Weights of a small transformer language model.
Architecture: rotary positions, tied embeddings.
Each number is 500 + 40 x the weight over its row's rms, rounded and kept within 0 to 999. Layers, rows and columns count from 0. Numbers have three digits each. The size before them is the row's rms in percent of the matrix's.

# layer 5 attention query, 64x64, rms 0.184, rows 0-63, columns 0-63
183:517478506525527451508484473470499464499527463465576520479538461437525534520514517492476481526575553484531487508521539562497515518571469448581401577534456452447431493469468498537530500416533477
120:484505466454421488558556527528523535520569446435527417586486535516449466557462516529495451477533487529511551484524532499487534459524475512431471491435524526510490459541442529597489479467515503
122:458517467528473558516567524495533488513438455435492439525492536510523494535477507493554526478441489526500513471495474432520508479429547512410606501410567527522515491540482541503499566487454553
113:478503569557505488463479455459446455504469464457527517484490415474462479489542428455517536545567558493563493490535512482511497574498471434555430469582460530494486511515481570487521504468525567
105:490507472427486435519417469440440471507469468514551497505550501493561544551448525573505411534546484540414495465511531548536508542563520468557476539488502479481436551503481528526499522477476469
106:516556517490458493491579525504523457592530496532522477473514528461434461552472573488537577464531441507455507510510428447560508496523505503482550506481446497478499480454498425399513514569493514
108:514545521494490480533577516532535569546516480561366505509504501518519472501440428454445493531486451562510493530467485477452512462463452513404530498553503524479529515548530508436452502472495535
101:536521496459502499533561508482497499522471513525541514492499438496487505470405513498442377519546469519513513502457512544540474472633518495463490491450554526478535454483477556503519561470422461
121:581528510532413489478477472531482522545520488510458514519493425444474513566542522491492409423575575564500491468519534466495490552485448513512505470450510495475540530432538545531502477455451536
114:475558482481507622520442537516547549515519560486473511462409424525504437498492473494488493468461459493442526489466522477493541522409531560469531433440515513528527501526547528550476477537500482
116:477524457512498478528554442494567485461517430523411525522515510572520525491550495547498531443555534470509469516583491495566455534574461458509496480417432502481492479462514532558484428489476524
113:535549550439492443520482481481495445495488500442432503474505568581463518509517516522450478498426442499526552497504448556493505488523459511526443599509500483468508464574445502512506474520592561
145:491475506504470546504526507517524490531478523494454495493450486529497520506472483580541551465468445517384496482469389421525521511455526558492541532431577530563551460473555512502532447510512513
097:536482545524464459521562537519484552480521509525543551504486497447475523473522529460595524474501520492535464470399533543508513472509412568489451423459410427517489483543477517541492546487519479
100:528529531465519450518509495467455534473526536490519569480467466403449495486520507568538496506569544493540413488532549489470490497470486498559469535447489547519390504475549541546509430489436477
127:490479545516521527500468499470480469521469484503524476509492562545482471455489448533521616453537494454471456542451485488517477562451478483430513466453633519494580475467459541499468523563474483
121:516527554449494549472473468474467516509461587549434527496450534579478465459485443505542527484435458516454517488492476438527506481459494565484545421501528542515574489535566495445474501567500541
121:458488467495524519446547528539534516451535569546490422481482549513505529523466524522492506514454466550499529503447538505466460479451495528376603508449555490525494514467519532504396508520478540
110:549534535464492528496504445479519534508486487468506573476523470550457444467532467481496523466463492449516495427528512530453546445453464555541523463476504533528549454609442509473565537516552408
078:531557522562520525590527538503497446474455483464481450473557476530497489567440526447524463506456530447440482492530562506479463499434534452477589490450494500480520505483559518520507543559428452
084:428487548472518516496467491499485506469426494565480485576484494483524497544543511619512504481503525498488500442538548476470449531435556448441498441492562458463533577492515523485495593500524470
104:400470537501473534511490475436548508503463516571475459483536490564529511412485496552548530554544501534520495522411523462479500441555455559571449527558429481492507507470522531470509519489477482
100:474461539484462549525492443534454455506532572499466497535503464523501508430541455523466519524488542508484433507528514506570569565395477496559480455526458474563480485511431441530530524519454559
124:523555520505411476545494529512477448455531424509525448518492503452534435514503493520450454484588517507567534527559465533496556598486493497485463473545540501460443482468497422478572501477487512
114:527516503541488413539468509446526476566511483486529506529569526484531480498477482554506502469603480499416438519552495536435460542496499445480470562533453473482419556475525514543503538494550440
096:426463441495543500504520568486534575490528524525522491595502491487560508515458514531508569487596405475443484449541548478483469547522536452459503526527451453470490493439517503512523493446505469
119:509542532442456517500562539495481523486533474468432461514493488524536489479455507445440557490416520509532481398519442462527487510511507446524596523469564441565503539505498481513485558574512518
134:523456518495514429544469493489501490519553477444572491470484463499438570537497470499490504512554554472507464502479529535478437531573440448586449573486484502480495478523464526505557514389520550
124:520549515483475569491461528513496471475552486542465476476468567510495480464463508476470555569445486476511418528504419475522492543516504443426543451462526562511507506606486524430499532554452532
115:531529545506552575485468465563482497554451541415469503491512570533490546536543472427530466502416497459466495501466535470446482489590425557476494472552532520522449494496488462489445523511520519
122:559476454537498490507434450464496557532488490412477520468468496546530501508495514489573488505552538472497573526539496442530496518520440484492523460448501423455474491482483550506578535445441601
133:512517532508518401544490545494497512479518514571492496532498499519453491487513480524494507447419525491529464502504541517476451465438466598493622465441497493489481530536577532468431531511427530
121:492467459524458433506510502523498507536447557572557459503482546456535554478487482554431463515538475518476519531434478542449572456465528565495384560510469475485507455512489526538562474503473489
077:475474493509484491458541573576486489540563500460438533509544462438506492509513440466517515491552487465552488429488458527506528526467483582516502436578505536527424465593466507519560476479456479
103:466472506519496564468558620448544458514557558453499534481485468499451505561457466499501555508475493517553485444549483490558498547527462535460565469446504523463464534484485442470470505511415530
069:513497550461496498549518475529552542471528537476485448449457496516454486422531517524466491520407417513444491480480464492497497474456485567479595528509566541579542476531562469454482499492542554
081:476514435521539531488501461483521483494442477562490414454508519494548531462538569538515602487456469513478498494439515510481525443492503575453542601502507433475544480426501469552523533487503507
067:480528537516475498552460435447537514452490486556496497497475453564521515461522474524446529538531456528425492573442492471499522457483482511468533539551446499541548542477508484402499504547607553
076:527521538475541539525532512498501453541477441460441524470466449471424478527524491464474465571443492518506520492515499518525456437491486496472531444517475569532589580560497399504531433548511505
078:481498505553500571484588480467543494485512544462481513534524462554448530494548483516557595515443481560573468472488440571494483477511483524460552498500491498432531481433548436474490483507430464
061:418490513510520505482509483451570429487485562518495463529462523589525508508483421569515488456416476526501493494508538435448541448481460544517532488443542512496565499534564541430523509548511513
077:540511533509528577476539483472518524460465550470492468520563478523463460508429577475522476547468425526525549524489504540532491518458488560411548457564497465422487492490504443561482431541489529
075:541551493483561417415529524500494493530469448543530466542543520427536432529482558500500420495519498501531506433492495553524561464508531459495485544537480450460475461501521485600575522499506491
081:586544479519549488497592499501528481543519476529464494447488525543440502457509563492457461428482460477515490468553518458531505397493469442505492521554482493504594556423512476514490495497436494
078:473505506472472559515529587567504482515529439425460548507547443516498462584516551407516467481491484468548525500566539487533469507455523473468537475458453542458496560507538482524505466508448428
074:463487482476466485518483557425460546490587423504412478487547528521522478513456458582467578523512551490530480549519416479494444498545509452504557484477519517497463489532510554514471545474505569
099:486457558545473538539524569453489458509513472488518463524499523543450462516414504492445495450489543571540445551466463575504555554554504471487487506411516492529508484450585455479510488462469544
065:485520475513549488505460493493459484480516498552476456453496489469467553500483427483543416526516493473448509537526475488529425567553446514572583525507527553595490455478538433465453496498556546
113:527495504471509547487549542496491502473496564445551416549494499527498517571463538462500481508405533549507513461475493543503583446478501517437440490440466482447555461525445569565468543514510513
098:501471493521534446472492484428478510500486573518566469571479539483532539530496463544487495474501535500421522520529564524486537464503529511523357485464495443476458457450521502595501532498548469
073:551493527507538517515486534545476486511507391441508574578559457521476446512514561381500491480571518436534456486507494516518446525496554449487496456531499495510521519494511461455488504528502419
085:551528547457528502440509554486491469451552457421416523579476435512473479542508493413586506512487540485567484509479518551481499476489507452494568441497533542470512496582512485483499482513487451
072:473473483543539468500561484558531527495486438486464473578552523492564464478558439448489498487523509477461532522480483522528482518583560499508478490486472614490533515511469488458521485419475392
066:481452550503540525462570532484492499497456530481563520532474564509441440535464503531525481526439570489490483486492473496569528475465522502540507510519502455430495468455540475607443575513477408
064:564467498564489532463479561547536514515564545506521576485484453483451487461518484503518440543432493466545447434473535526437435478543478562431501531582451431480476493513526506473535491515489522
071:435533442505477498540469454512509506529459486534505461462531520533507506533483447614440542417530533467448470530511528527500498466507478509507550609421546502526546506443535516424532487465514488
060:515489498448456451517538509487396505554507482488529516589507460455502503501544388446497457525553511469475581428538513483534520522448519512534455514556528525496429517507528510568460487528479533
067:510507423473472523433492511471382520508499481454538507467533512538550495543506510479547453472456542602553498510442458512511558545566482477481501428466494501506481482571486526488558545459510447
060:535573438480458561482562554494425506493533475452474507559499484564501462500529551462497521479443497519510478471527528473577433479403500527489502449542499463478446572474570532495473463497459508
086:554447534486483456528509475487462536494497559448577503564546534535442536554470492478495447479520490515490479511523517535460553498638474483489407492448515529472572483479462526521490435483468476
077:481432534501583507460521480575405524517445504536572467500486509466546577499486536507466456494519442549489543446528494525521455427472523485414496552487472451522494473474553571501518483482529486
083:553526532534499471491521504494529454483489515496553469532455494432506490517470455600416499477522496496525496542450549537470497548428562539479433476505484463435479507529570549577467485540490414
083:526478551431511581556486522495553526496496475561569460553474466531521458473478487485516434519485466486547541485500457532575523469454518534468454497578554461462524527510503478432471423548505435
076:514479513478468514456495524415531556493481584539542557540448521554523465521465522472581486449544524493491516413542547490469402504463516473477539458412522518479492506490460495571494523466465494
# layer 5 attention key, 64x64, rms 0.199, rows 0-63, columns 0-63
151:554501465508512433525459497560449460556479417498524508514596486459494524461489519488489459524510542483559510464504541551500537526594439384534435527528478456498474489481487540547510461493508481
111:490465531539548407497488469512474456435504489494471531475554533473491525491497460470504431556534466525525460453504505576448447513593454446509447486583485468491531523503531500473601510550515530
112:465492544449489521520503481560491537461516496529479478525472532573477446493536516520442567474501551478467496580523468460489468506491500499505510415445527593525512562453518460456417565536417513
103:475422473528478466493453524455459571527502508465594500482620473440541492515512542456523425460571476463517492556514499558502469537559498456482496563467522521471483464509493479499546539455514476
101:526518497522478470479490484509422493509536495435535539540527503509481457526492502530516464498556444556601540477584506502442422464531534472531441501564488399530444492467539513546513478431505525
092:463493464447520504527519501470593465501569499563462439523461495575484550487415449477498544504417545466496489498538454463527483517433454553482513499494515507515444552552524471536438559531513532
115:489512467439493536498513511483537501489480475539530474483514536502452479502505573538559546471369505515481453530532506428534532522463489577523456457502548572531528494465526551435426529535444457
114:541525497518443385554512468587485497527510478471525525505500561477481497521502455494498482453515515462543550444453523586490486459556524489503404541493453483512564462513503518523478480442485591
135:594469440439558422522470520560452494493474520472548528459521490507511479460494470535511417539528492458563504508475477539455450486546503430518438510545468523466504496557479587521500490527566531
091:549559436555461476504519503483587479568466493498456544485493542511485456450542441516490527544554534441521494487489481554478467516495454513499617481554488450526478447508502501489414541521449458
119:501492544444500532511521447512465547524495518525508512511392454513527504486545454563547513493460477435427563513508434488471508508435499540561492511472506549556523569472512468379495514508484546
111:512513477561483432468422436529471465457529446531466465497513510471494530472511410465510445506526527534521433444588570519476535491490529466575514553574495467507471557495550531539483473477528506
136:536486473470523415519469515532455514498554465527463557546573449450540532508501499469543467528504474445581497426545516541459491524572511433521458540529441422470443490490496550504513527511552471
088:422463525467537533519530500533502495470508533442409492497425543517542437567534471469461461542502566489529486536491483486545555476549493510511529502418524598460488500520478567511454461468451462
100:482463495477483523469518476547515494553470547516520502523483544514544508536529472549486517423510455461458621554514440446550529513506495496419496503494469443436474503464426477475488552593557518
114:452497454485488500487490575436553477568492468535544517547524436456477545539527539490532477479487490464503496442558511506519537430598492447555475539463415453489525515499471523537552505419492536
106:549478474480509455483445464583427488529521441528540533534537490497454479473490500531498473515490556483518567492538536518475523553568430390560403495509500482509436502517491519572460482492513517
088:429558484570517586530531512430528510494510518473390503477536500484542495450537475448476564470453425505476523488537463518530534464558454544472548512470471534497591510471479501475516490540455516
106:450519510518493505499492561502574515569521494486479502514458547483549505433509480443510507555436467558450517434476496471502482543521439531524466499565542512432445512497509557577398430508509523
089:442507493459471520444506540401532483527475488457527553497464493476587512550469519503478491517553435543496492536484459469559535480498612476468552449496523487555498528523507427458578452507499524
101:518527568523465553505522561473515541502438517513475463486467413485523459457508553499514491542490525495497616470435516535499456494422470588452547474534512488519452513541466443548510469530456458
110:522513467552483459482428445529473506498475535515466471537427498453505506505609527564456496494461546446460501514508516595483518534420567539484462451478554497522540502521484469595487459498488503
097:504529514498439547526432508438493510582510532528493500444427521495562456474477380530505494563591539478535564525490512456460410524524507489481495530530515494485516503528451499565499462490486475
104:438498494577457452542521531493424579532516548494531490477483473496468534536456484525530526448489516464455496464552586468470443393509519546480575500509579519491480436505524486517500548474517480
098:509439442466498493499507417464554480474479495507541534499487574468526503508444532520526457519531446464573503527507506513489484404501545487559476473542511432505523530480428502495590537498432589
152:553473452497488394499498514548434520480497477501553494476574490524446523516485517482508419514577496477578509486491532541475463510619521458503464544484458460521506484479478507593524460459473489
092:463465505503490492479450440526463428494488465540519525464554516504578505535485492560550535535538461526503491577514522547445511422555526499483445572515472541486444487515502518423539427420493537
169:454556522486471604487538556455582516492477561534438488508438500521524482503518460509525519519457471510472493528522455465542517529439531581437548494464460555475544511508495470455441531506435438
141:492454505517497408503496524475462465511460469469567522556591510484520544508505465462490383485558524521567529474525511554489483540578462453507436533567471471464497457523481508495540513438533509
110:529456487521450482467505494453487444575495495477530573439516463408492475514478478519468484494443475583514494551506508485617487538467522545549502480420512485458529442505520540525562468494558528
106:442457510507499558499537541542549533510485528517460522451506445462548551538568458542441583555456506466558491454499414485441478500425515587525490484522466517496501482480524507452438503492545473
155:525468487508508488483475509623444495518472531465574518492499514479460530487457472506550374525517495491542546465508540521491553522556464403534395529531527474461487460524490499528512480478530486
070:537490467514497532484531467524510465586451551562492425465560489462476537456471460527475506550468425471563468453473434521527500557517492568466480551522494457474524482484540505467583472499467582
064:510508515476468484486487485459559522491490502470486524546534519532480481477429575539519479433466495597444434523464424511462517469531540505500562558449489505480598485437529466518492492597481465
087:426514525391470471490533522498530608503489490522463485459453463499553476506488552516544537497420513524461535509494448436513546502470495522514516477478551599498474502540468495462434562543462523
080:435436534445553567484510523476551464527550527527495496576439522466493522483493545490515497505408477522463500575562528423509507475488505530480571511454471533512478550455459447444457515545506450
081:493520573471521488548452525525548517438517419491471541523477468495471465516470655421457488456462582564508549548534487469471480514478470508483520501477493512448494521538499514491456535534474512
079:404499533475511569550492483451528563442498532509463503511471447509536521545538562445529521510445492464498542493580533475495517464455479605471545507489481510494487455506484518449425562529434516
084:469537488535496583502520514486561450508480510516549543584455466549535456508483500461610547505455489485456448512460553429501485494420513550467467470513505531484481529520512497450429545493503424
090:493527516561554557492471473565484543460463444477434514474459475523503437529535534474476528515436533429425533549512575436532536494431511559488512457499501525525505555562479501512439485534500441
070:499551474472468531478545500539495514446520466472450563498476509514448437482489565473504567472514535510441479515482487553574485477460466492522592480397575547557494475511428435532502490463506505
085:569547432500451422475465556530475459567523488523462515483538539431454544506503422504483451484584539479501510435552517505513523492522534412540453460503487482511468507489532546587513490501523482
132:464504515436513556513498538492533501461522508488517539514447492513501475517491577509466562515402497527483480558489456470511536466434563566447578469433495510499509542505519483452430539595441483
083:516477525481476442473432492491482454448546436465487536541582526511507537502527422485537463471586535480500521488488535519479486496539533429560438461507539469469500472547474508491576518472614512
071:534429441506481492447560549516468503524486592510609463483482506471457525493493484541480499497489519475490488458405511509450546575505534510554483525532538481410503512496522536523560450527435469
072:515437522471518447520533539450488497476538505592500541502474493512596478535512463482553505471491471523476529422487534522545542452481485463580464482469507514573422520439467464500502459458565432
085:524487512385528523488495514517504603529475544446545527481446432470514471511510488471534502523465529447480534466565507469503496449425485528487521456554527537424443529577480485559484513539473541
057:522541518437453488586516501519508528456512425507485457469541577485480523446461486512465603475553444477507453487449477507509564483484495517411466478549550537525465512513448568511542517468533531
073:519443467534524519512492478503404441514491545488508520489482512441493558549518454487465480560545457453524553502485525513485516512439499488509471434620491477526459461562502559582484432450509528
080:565512477534460505488506518511502452568448573569491432435505502464505563452479423572474516514480453495549466457462443483500524557508458532529454497477534507502545469515514553505549485478454597
081:485427519477542513532539499494551470530528543490581474506446518497470453520539527467474448512491428489550489514533557518534459470457524568401550548449471478524449547476536404452525485501509463
083:537485534464481526503548483480472525552478538488530526460484441504417557473411502481487457534440495556500514470452439455556568521461490577499521493596482508531458489512546431531517471552463532
074:502562495533554460511463529444458450474523470475539496536534558495502504550490546511494496458513470548477480476566515541468470546620492480447410526458502439553552504410485499497519472472506560
062:520462502484485468526467545470483511493470508488491558445429517455513527504591465504470488432462446575568536537492429558595519436548438499470530511514521523462528506476465539429494539516534527
077:510457525493490411460515462533462500493455517426587435564581468449527519499559460493489468416557514529566515479526545496520569521532518460534488518465534456499493452459548498551495483471523481
078:510471434481477428533511548549490476490557440485558497449558490531480523525524497427533455489510465412514477414517494567558504553520541448510491552463479507490501437481508482581549532466516544
102:536456469501471401515486520494455524536479498515578484525619533521469508506482494514526441477590463460530461487486512534511468532593486435493413496517478466502490440475511559533554498486530479
085:576458470562500471471491539539473511531528489493585498559533572500472513532479465467482420420570499493514489486568525505495505471578519415489447516516497506512492454456561491542503432438505476
105:472469561506556555488549526466561467473497500516472494539400513513548446509520553514505558544428481491442517535492476440485489490376541586501544482477500529496533494494476502457443478540478469
125:469536533488514574535517506494544512493518478512412475506427471483499453538468541495530552487428513490463522524504480458558487485416494607471562523461499520518535526523492445407436546555502506
078:467520542365474492530511515494583509478511431460432516492501527470534427503468588478525507515451525542445507542492497439524483433544531502580488519524469530531539530488522467463538535467469493
067:402472443488547478476499487513444529527511494476404519483533536536493490538514549511515491458494457494489496514533512444519518494539493464560519500380569536515531505427441556533485557455520569
066:509512471535481499504471524436536498499434501493500501444545519501557548447503565419553485481466549527470480481500526480508439565425523508451519450484477456552530483616525552532557511450464551
064:496533522544462438473462579577483431492483526457470516557524477502443546443481494560418469524530516502503467462456476556489411530536450442564488489581506506505540491510538485521482527502560509
# layer 5 attention value, 64x64, rms 0.237, rows 0-42, columns 0-63
110:489492588503484499502477493467470474554499484511503493525413513502552526496528508491439521541391495464565469525446505455538473455581478441460545565532547480480452455464553488543528470504581503
087:490521518476463465564520524498524528534560511450467506497543519481463424469536481433446558547510426519466515558495496477410487558477509450456542527450564461482532510493567536514565531433517454
093:488440496508499547519530473479501491479469445542494482491515445542547500475494545522496461445504490482485435419497575550534549494569567485520510563518447508486525515572477450523396454571457551
106:439510507497539455503453561480519526554494539445502508452521500533529490556463443566499492453554562459547442539529462547435521420528480586498508443495470537531495483518396469510512475468526498
117:494511505478512527539491531606576567572467432438438478463583501531511476470458490516496524488442466481514519443511444508530521477476549490558556440474427485531551476519525506469496510467484441
123:469514477462499486487550542452431449511492462457539571504534539491551521492497490469526542525569510549501502571500523537454507452454421464504438513489459563498558478546476450502401452535522563
126:525609490588487504481520523470491490487547572514512455520484519473539555405518462500474462539466449513528520532527487500501415512477521522558454398462547531437428541489522487506490510495492472
095:548462487544491497462517470559481590492458495399519484527465568477514483549429459527506422530440493537500555465520473488533451508504479554432488443558446550544536515537487523494519497542493448
104:537493547496560537435465486545480464499508506462485432456537482527625489390502506549552517478516474455529521481528476507514504398482510546476509481502462597517480530458520514447527483481495530
112:506471562540532515521453508414469524392529467554571470560489524575541519513514540532494475505468498498485517409553518547461488413481534489469550507527498506506484463491427505525484475430493534
119:485463607490489451457437535479557473523479577548488552505526515512541548494422519477457555445494438452530464555446487538535526550480539472488503419472514481556496449518509492514447549487503479
104:511491493509418476462570468485513451513516521502455474520497467482536463524484604563470527518473542417525467428450491452524506466611435499450489508527505511498448516564513532529536504568505528
096:465459475472530449530542491499608533529401488554457480500490505474505516594515486543429555498479451536481465437462491517522472540492563449529448489557510494504512530538449571484537461519510466
099:544509530465575491542508537533441540476523476551485530471455471538501508546457490508470450526458553547470503410531511539497562510509550495472546452535500498432487524500414488480547420435534426
126:425496512500494471531477489478477459484628565531495476462555529499484467428519493478509490477583546515453543448498495466454565446501495540484496465481518431460544554583553498443488516518496520
099:515490488543488588548544483438490446437511504574497467516425485499510493494580480543485515481536455477453523431486518531546504490453494432477507493560474505490454461611571523532515481479444526
100:410541529559475509496520490498496510544516507472478535407452481476494542516475500483470552526584411486563448598482509503512460454551480443510484503422523505513473511480497519554484560488574499
100:458490491496544445509413508534484434557553426452527499512557533526579533444504575494569485535423468466467543521486466465524518422449484500478534570504531498493527484462542515509473470480489540
121:560494485455495549448521454507508464501509505550494586510512453514448426563542518500466548434506482498549485523524485473395491478532426512482519508573562489537524568459490523499535497410507468
107:540522484448542546437475511558483467496517508502524521491549436532510595474492488586517476431520473539476518547496463512452514510452520518598534487459527464469440484509483474488410549464436550
111:460554530535460424549501559476477484491506533537485514498474537485443560546456499424456497526521572475499441531578525514512467471443443490540488466536483571488537461559458526469478466484593479
124:425507500559514434476479483507507509476487549495475536532500462578483538550500453495498487487480570523470468480447571478590484510563570437478526484442543501454499422541480507515427519547450540
115:465447478498465446504561516565465538501545443452480533390511496461473518473481473524519542465513530568458528484514564495514545565529556488422552522479533474466443544458460471554501472542528461
104:558488553476490510381498525414534470476432546502512478498466458498436552544501486468537511466557530519514583492527542480496465514456512556563426514522467554538477525430457504510501516494455528
125:546516530481508467530519512471563512500428455436518452443489511473511536428489551486505522534454415501519559475518513546564522501479561472589459454455489500574462534464533493548466514552459440
114:506505509441473498413449558465541434480498507450509497533499521499540483532488523513564520556454593482537593462465468428573490506523468493457496562475530514504428503463500540470551503536451462
120:475503530460465434493552471459490520510492533526488450366450546476464474547505558489446525512578498425524427550552476528491519512536524511505467452477524478556468560534526542521467464532520538
124:494511486494528503494580437480468500520575554503509518473455417532489540496506542512523478463477513461493499484501525545479471545534605522456496437483543407429398561534533483536471462499512499
098:460536574530447418440441491460512532499474485503469513491531622545537478491489524532540522499504576451475442504515506506493506499494565475462523467461478468566496475487530538472496419590487463
100:493439469506508499515539511437529445510442414488506553436494521477538423555551476454536492500490514514466523487483543512537548528527519472436465546537452490565555483553542468510423446581499536
101:469490523517437438504539577431519491492458539556498510466520594484473465489508482506537540573490541515482600458489444506493500516411481477554471449496480458532498472431518550480533471528565478
092:578559524447505458408505529528430467453516525511511569462507441560467539488517481500537450498532540545516531533510481520516534520504449564484512512504497507446500553506446501512455427481380504
095:516520532468469482462444398447498490466552518466477583507504460496414545543525500453510495490456505497480512543543543472484461553627510527504447436477503489465545484480532515480508557562526484
086:508521482510501536495454545519499569486425532489514464532513559427468451440526487535565459521513521498509530459537445495479446571441454536529537496554501474549448471457500581481500511559471406
102:462477606495520492551443475467614437492519470502479482518473509489497523524536529441578496498485530527478501453483519531534494500569499506499425550485499456529577479475450502480468500430585462
092:512540540520470507520578492447513465449540451477482488480530474488467506448547568454482504482484433586472557495496524537523524525524474488443456520594550538496483506456481433539562503393494496
082:500515507427514503543513485484462408508480410511495489465494561479484555447488515472539445467520501506550462526496539526440543501505494513486550566476451529487459562526494479660496487514522501
090:504473480497554560504511540480488549499475470486548507431473501483544463498473538402476464518462467482552513464533491603521414490442516528485508501569542570526440530509517428549523431473524473
093:490492518503549492471470450464523535465567493520471532536491626527484497548554466432512527485441502501428547536547493560515489496470582401481489484519527465483547497447492504493449558497444484
108:433511469464467514509490529449439516488467500538506478527527523501468546481542496465572494528501441469481514503564620471403502622574472475502546519510494465512476511445529532470476493457519499
084:500461412478517505526533534454541441551507508532548545548538501557469580538461478485500491485436514444447446534491505549479505547468502453562509528386475507487488583511440490497523513461496539
100:541468528458514497468418428478535498452488552470484419407500478466595490434466542564514474515539508513488509532501551520441458526482496510497543595509549428539487522500518515544485466527509509
076:482517583501477501447470471419550448492541471452479583528512442440470557549486571484511537473459483557471483480501498505496491481575497472543470545480516439499608480552532513449484519458501491
# layer 5 attention output (transposed), 64x64, rms 0.938, rows 0-42, columns 0-63
116:495479610443499463528484510478540466411594470460503537528487443544458412499494538473481524496510536542538457484503479581522481499520477442531516489444534449484525544519566523474434507499536512
094:551486483546544466444453465552438489446390449510462527510498511524522501499527492543556529511502477505542514443516545484471388508473500416495545464488523506520510588487504508507491587553510493
097:456559438512513514495517527482513474553591463459490542471560494425488477563495553441477508496481519484455446551507442493495583503474510615496512462540439493514462455452534487556510529460505502
110:480596515540448519517527506490507521530563476547480410467493458478522474526512533576480508440534574513455574470495544477482508511549451476447491538512476503512518464530458523472523405405470507
121:548521411562536442485526517571496486477434478477495454500524542466506558487530514440459567466453540529542503426502497563473524476535450511461569564506464495518542476487457528526519534488434437
129:414543516464512511421492484461498482502525414574455493417551545526467495516479525545483479504515450510454558592504504454552567482554512466511506509541471549525501502502498391483518490517492523
132:493450512510525472508578499556481534490486597530420490462429561483425466405481423550542448504488472533445479527518557541463489514483467520493473543488547538508503480494554534525489477550518477
101:498533441554437416619525489503550493542382564539485522511476507527464492517467490489523451527500524535465510490504468477462504444508484549500463531451472552503576467544441526507528480525467509
113:510468491518567549509552522548512587476578505525506422488524525434429509476506539493461478501497514494462555489540455559462510441510488483401478588510451441460530480513473526527517488512428501
107:484491539521530509523517506457558492431549544542503509504520456469535465520467578536477427477486505588517514497495456514523490452490555601463404526516483400476477463470561501484469467500547476
135:545473572492540545420518529490527478494541541460509432492507538460479552519513468481561502441455511505575480411516498504515485540583464510485581524431557520490491452468486476480485531415463495
109:481518495485500532556487537510565509563646505440493525514495457527469460527527422461494504527529531464479439475512428469487489514459459437538512483498481470473558528478470550533498468501465595
092:609565497541386442499481513498526397550475488465490472514463502530491542540515494445514471457472484514521431443494503492485515503494492569489546485478529558510558492474509500592486501452531524
109:518512491541441455538454499526505524440482510491526469536487419493531520532490558489499472451470514541551518426461503508484494514458521578510507521564469483540447489589543493516497375502567432
132:550494450508518571537458453552488556453549501547398433447564507453518539454507473534493495509491524435539512499529487456485451557410520501549486499552493494533444459486467538475526542536479531
110:538525481490532498464445494496565477532573559517499528485475520453486520465481561488480443516495486484556434520523470481449517479437498560555486492555532419434489493415574480504445519508533591
101:509484576471531465491544459503467506501522506471470542449451529480458456524556464524531528464462562528457490575518572480545516497581412374505516458471542519506503540468548510490448494474509496
105:489476508453556593482521463519518550376545421505505478479604481540498493457501514465417559501488499498555541497508478548525492472537526438476494546478518469455506516469526482466498524546522446
135:551542564497530538481460524470489508551465501450545522522473467484496479507550546533534466497574504456555533454470526450492408495464532432455547489568489507444521597524450515506463482453427482
106:458497489457504533409542562531437607505470557530563457456538548456493502489536492505512508464482467439537502498459563530486557509523535553450535553533512513484470443446514453473488507479452445
113:525519536477473496515436405467531433504526550517456440428440455472494528494498463553498516494462509549524572510451531493538548486552463498567478505495508520561527537562483456458506429494587503
131:456499468513471493529467560513555505464544543473454440481536511537490500531458416477487502434532550470506494516483530475501522567544478598521523431436565558529466406462516485464486545474538525
122:462503424500479464571503473531442557446448448471497559495509435544549491576528500479524581490496505486478545463554447466518505529471516476536525486486491560567407513498525458553496488536507435
108:517449544475457551471535525500483504566472585508562456528453544491515535538461457558547449529524433499482561521476470466566568488486523536462426474463500540436497507507439459515524484466429507
124:526438508499527481466620504512456453524451494464494539530500580481505515481510486445496535467426453574475462478553471542532576479488464505519490514455499529443512490462535471608518528542468465
132:453401518489467543538550591526536526467519509485549468549517476583510528499447475475473501562524498482512507486459427530513509524467519418495429506440541530411533501520455500496512491534446548
130:596484501501454522495538469420467477580583520462422512506480502479469497536528474546569526464433523516471516489612490465517518471486461443522511439499439500515507532484496511513537456508476566
124:532504467496471527501514557533451569494572563478487563485477435482453451484505448496539483464467475472510510461554517496503486559464493528499570448530538483533390449516563518545475423557525469
105:506418477576445484549541514409538487433607466518449446533531486533518508515480515546509532473457530574505520495561430526509474533535479489467531508419508489546484455491449496491542508484472490
100:496588439493481502494476510419544449516530414479438549519593541543503526534435573471486502516525506483474498493551430446514524483472517514546503454502499551476471510482509419514526537484466569
113:558445519491473493531463442490557463464504494564435455526467542565563605455493484553470506488462425556531498465544457487574477499459462478528477555436543512502483517480470509456540496536506525
100:451455489476475521466530534505484613493498525480532437552539463519507493513505509547496484503518455456525584492501521464483551530472541543480520496564473616451436474526483429453527423493464475
080:471457487510461525486535532538492498489493563460474518546495486486469524568453434480543512528499514468496516571450518479496501595501513534470464368430532599483497509538426516475507519536448514
081:499531542494475478492514483397569421511433449514513486536503574562522536470480529470430526557457472505466508551493516556540530471533442520551486535494462535510573487464442413524511503477490477
082:535453593437521529434493525484490521454514513486454483503531452482482536511485461423519474533494536539547501512491488511503507556497593487465409455507600579481425468564501478523504522476474498
077:526543489547526496511561541507435510493476495463433511477418489550436407494487459481480449503560522547518580510478514463557499504459557518528459424544568540476424513502503478542495495553496469
084:520519492461558543455528532480439478494548383492475554504559492467501445558478586499580458465513471494537517499512507490499470504453554509448557455524514441521448528574478430512495460519521507
091:569455574558525525550499513483530466497518443500458481471464523492462472452478560466457408526493501521551540456539499478552514415422489487512474503530497514497549571553535432539482428524509517
082:513416555543485462487490471452588518477457568554498447535494520541507582561456473536556526442485516517461533463523483486523504525469503578490508510458566481510393468469490444502478458505492501
099:524491466434486498455538574457479393507508514461480504531467491547509516578475524481558543491469419500481482482546524470577474584498551503529488453459583472487492510456522463566514452533490498
079:529510499539529538502510551449466462531534597482503481427532482470460507519466472545568461466457487419585482476460497499518505519475543507446592489488515464547457456557509464453523467456542560
082:536458521477510521499536484443452542486460430444616509550527456514500492503484571484534484560454449564461531526544447529457576485494541522466476498531486516477457536441517480563488479532446450
071:485509483450522568480501528526482532498521505474496479514472439493433533495476472409523502492459544498518464494522510539519562568494561604502474463494522602431485425549511525447499522519422461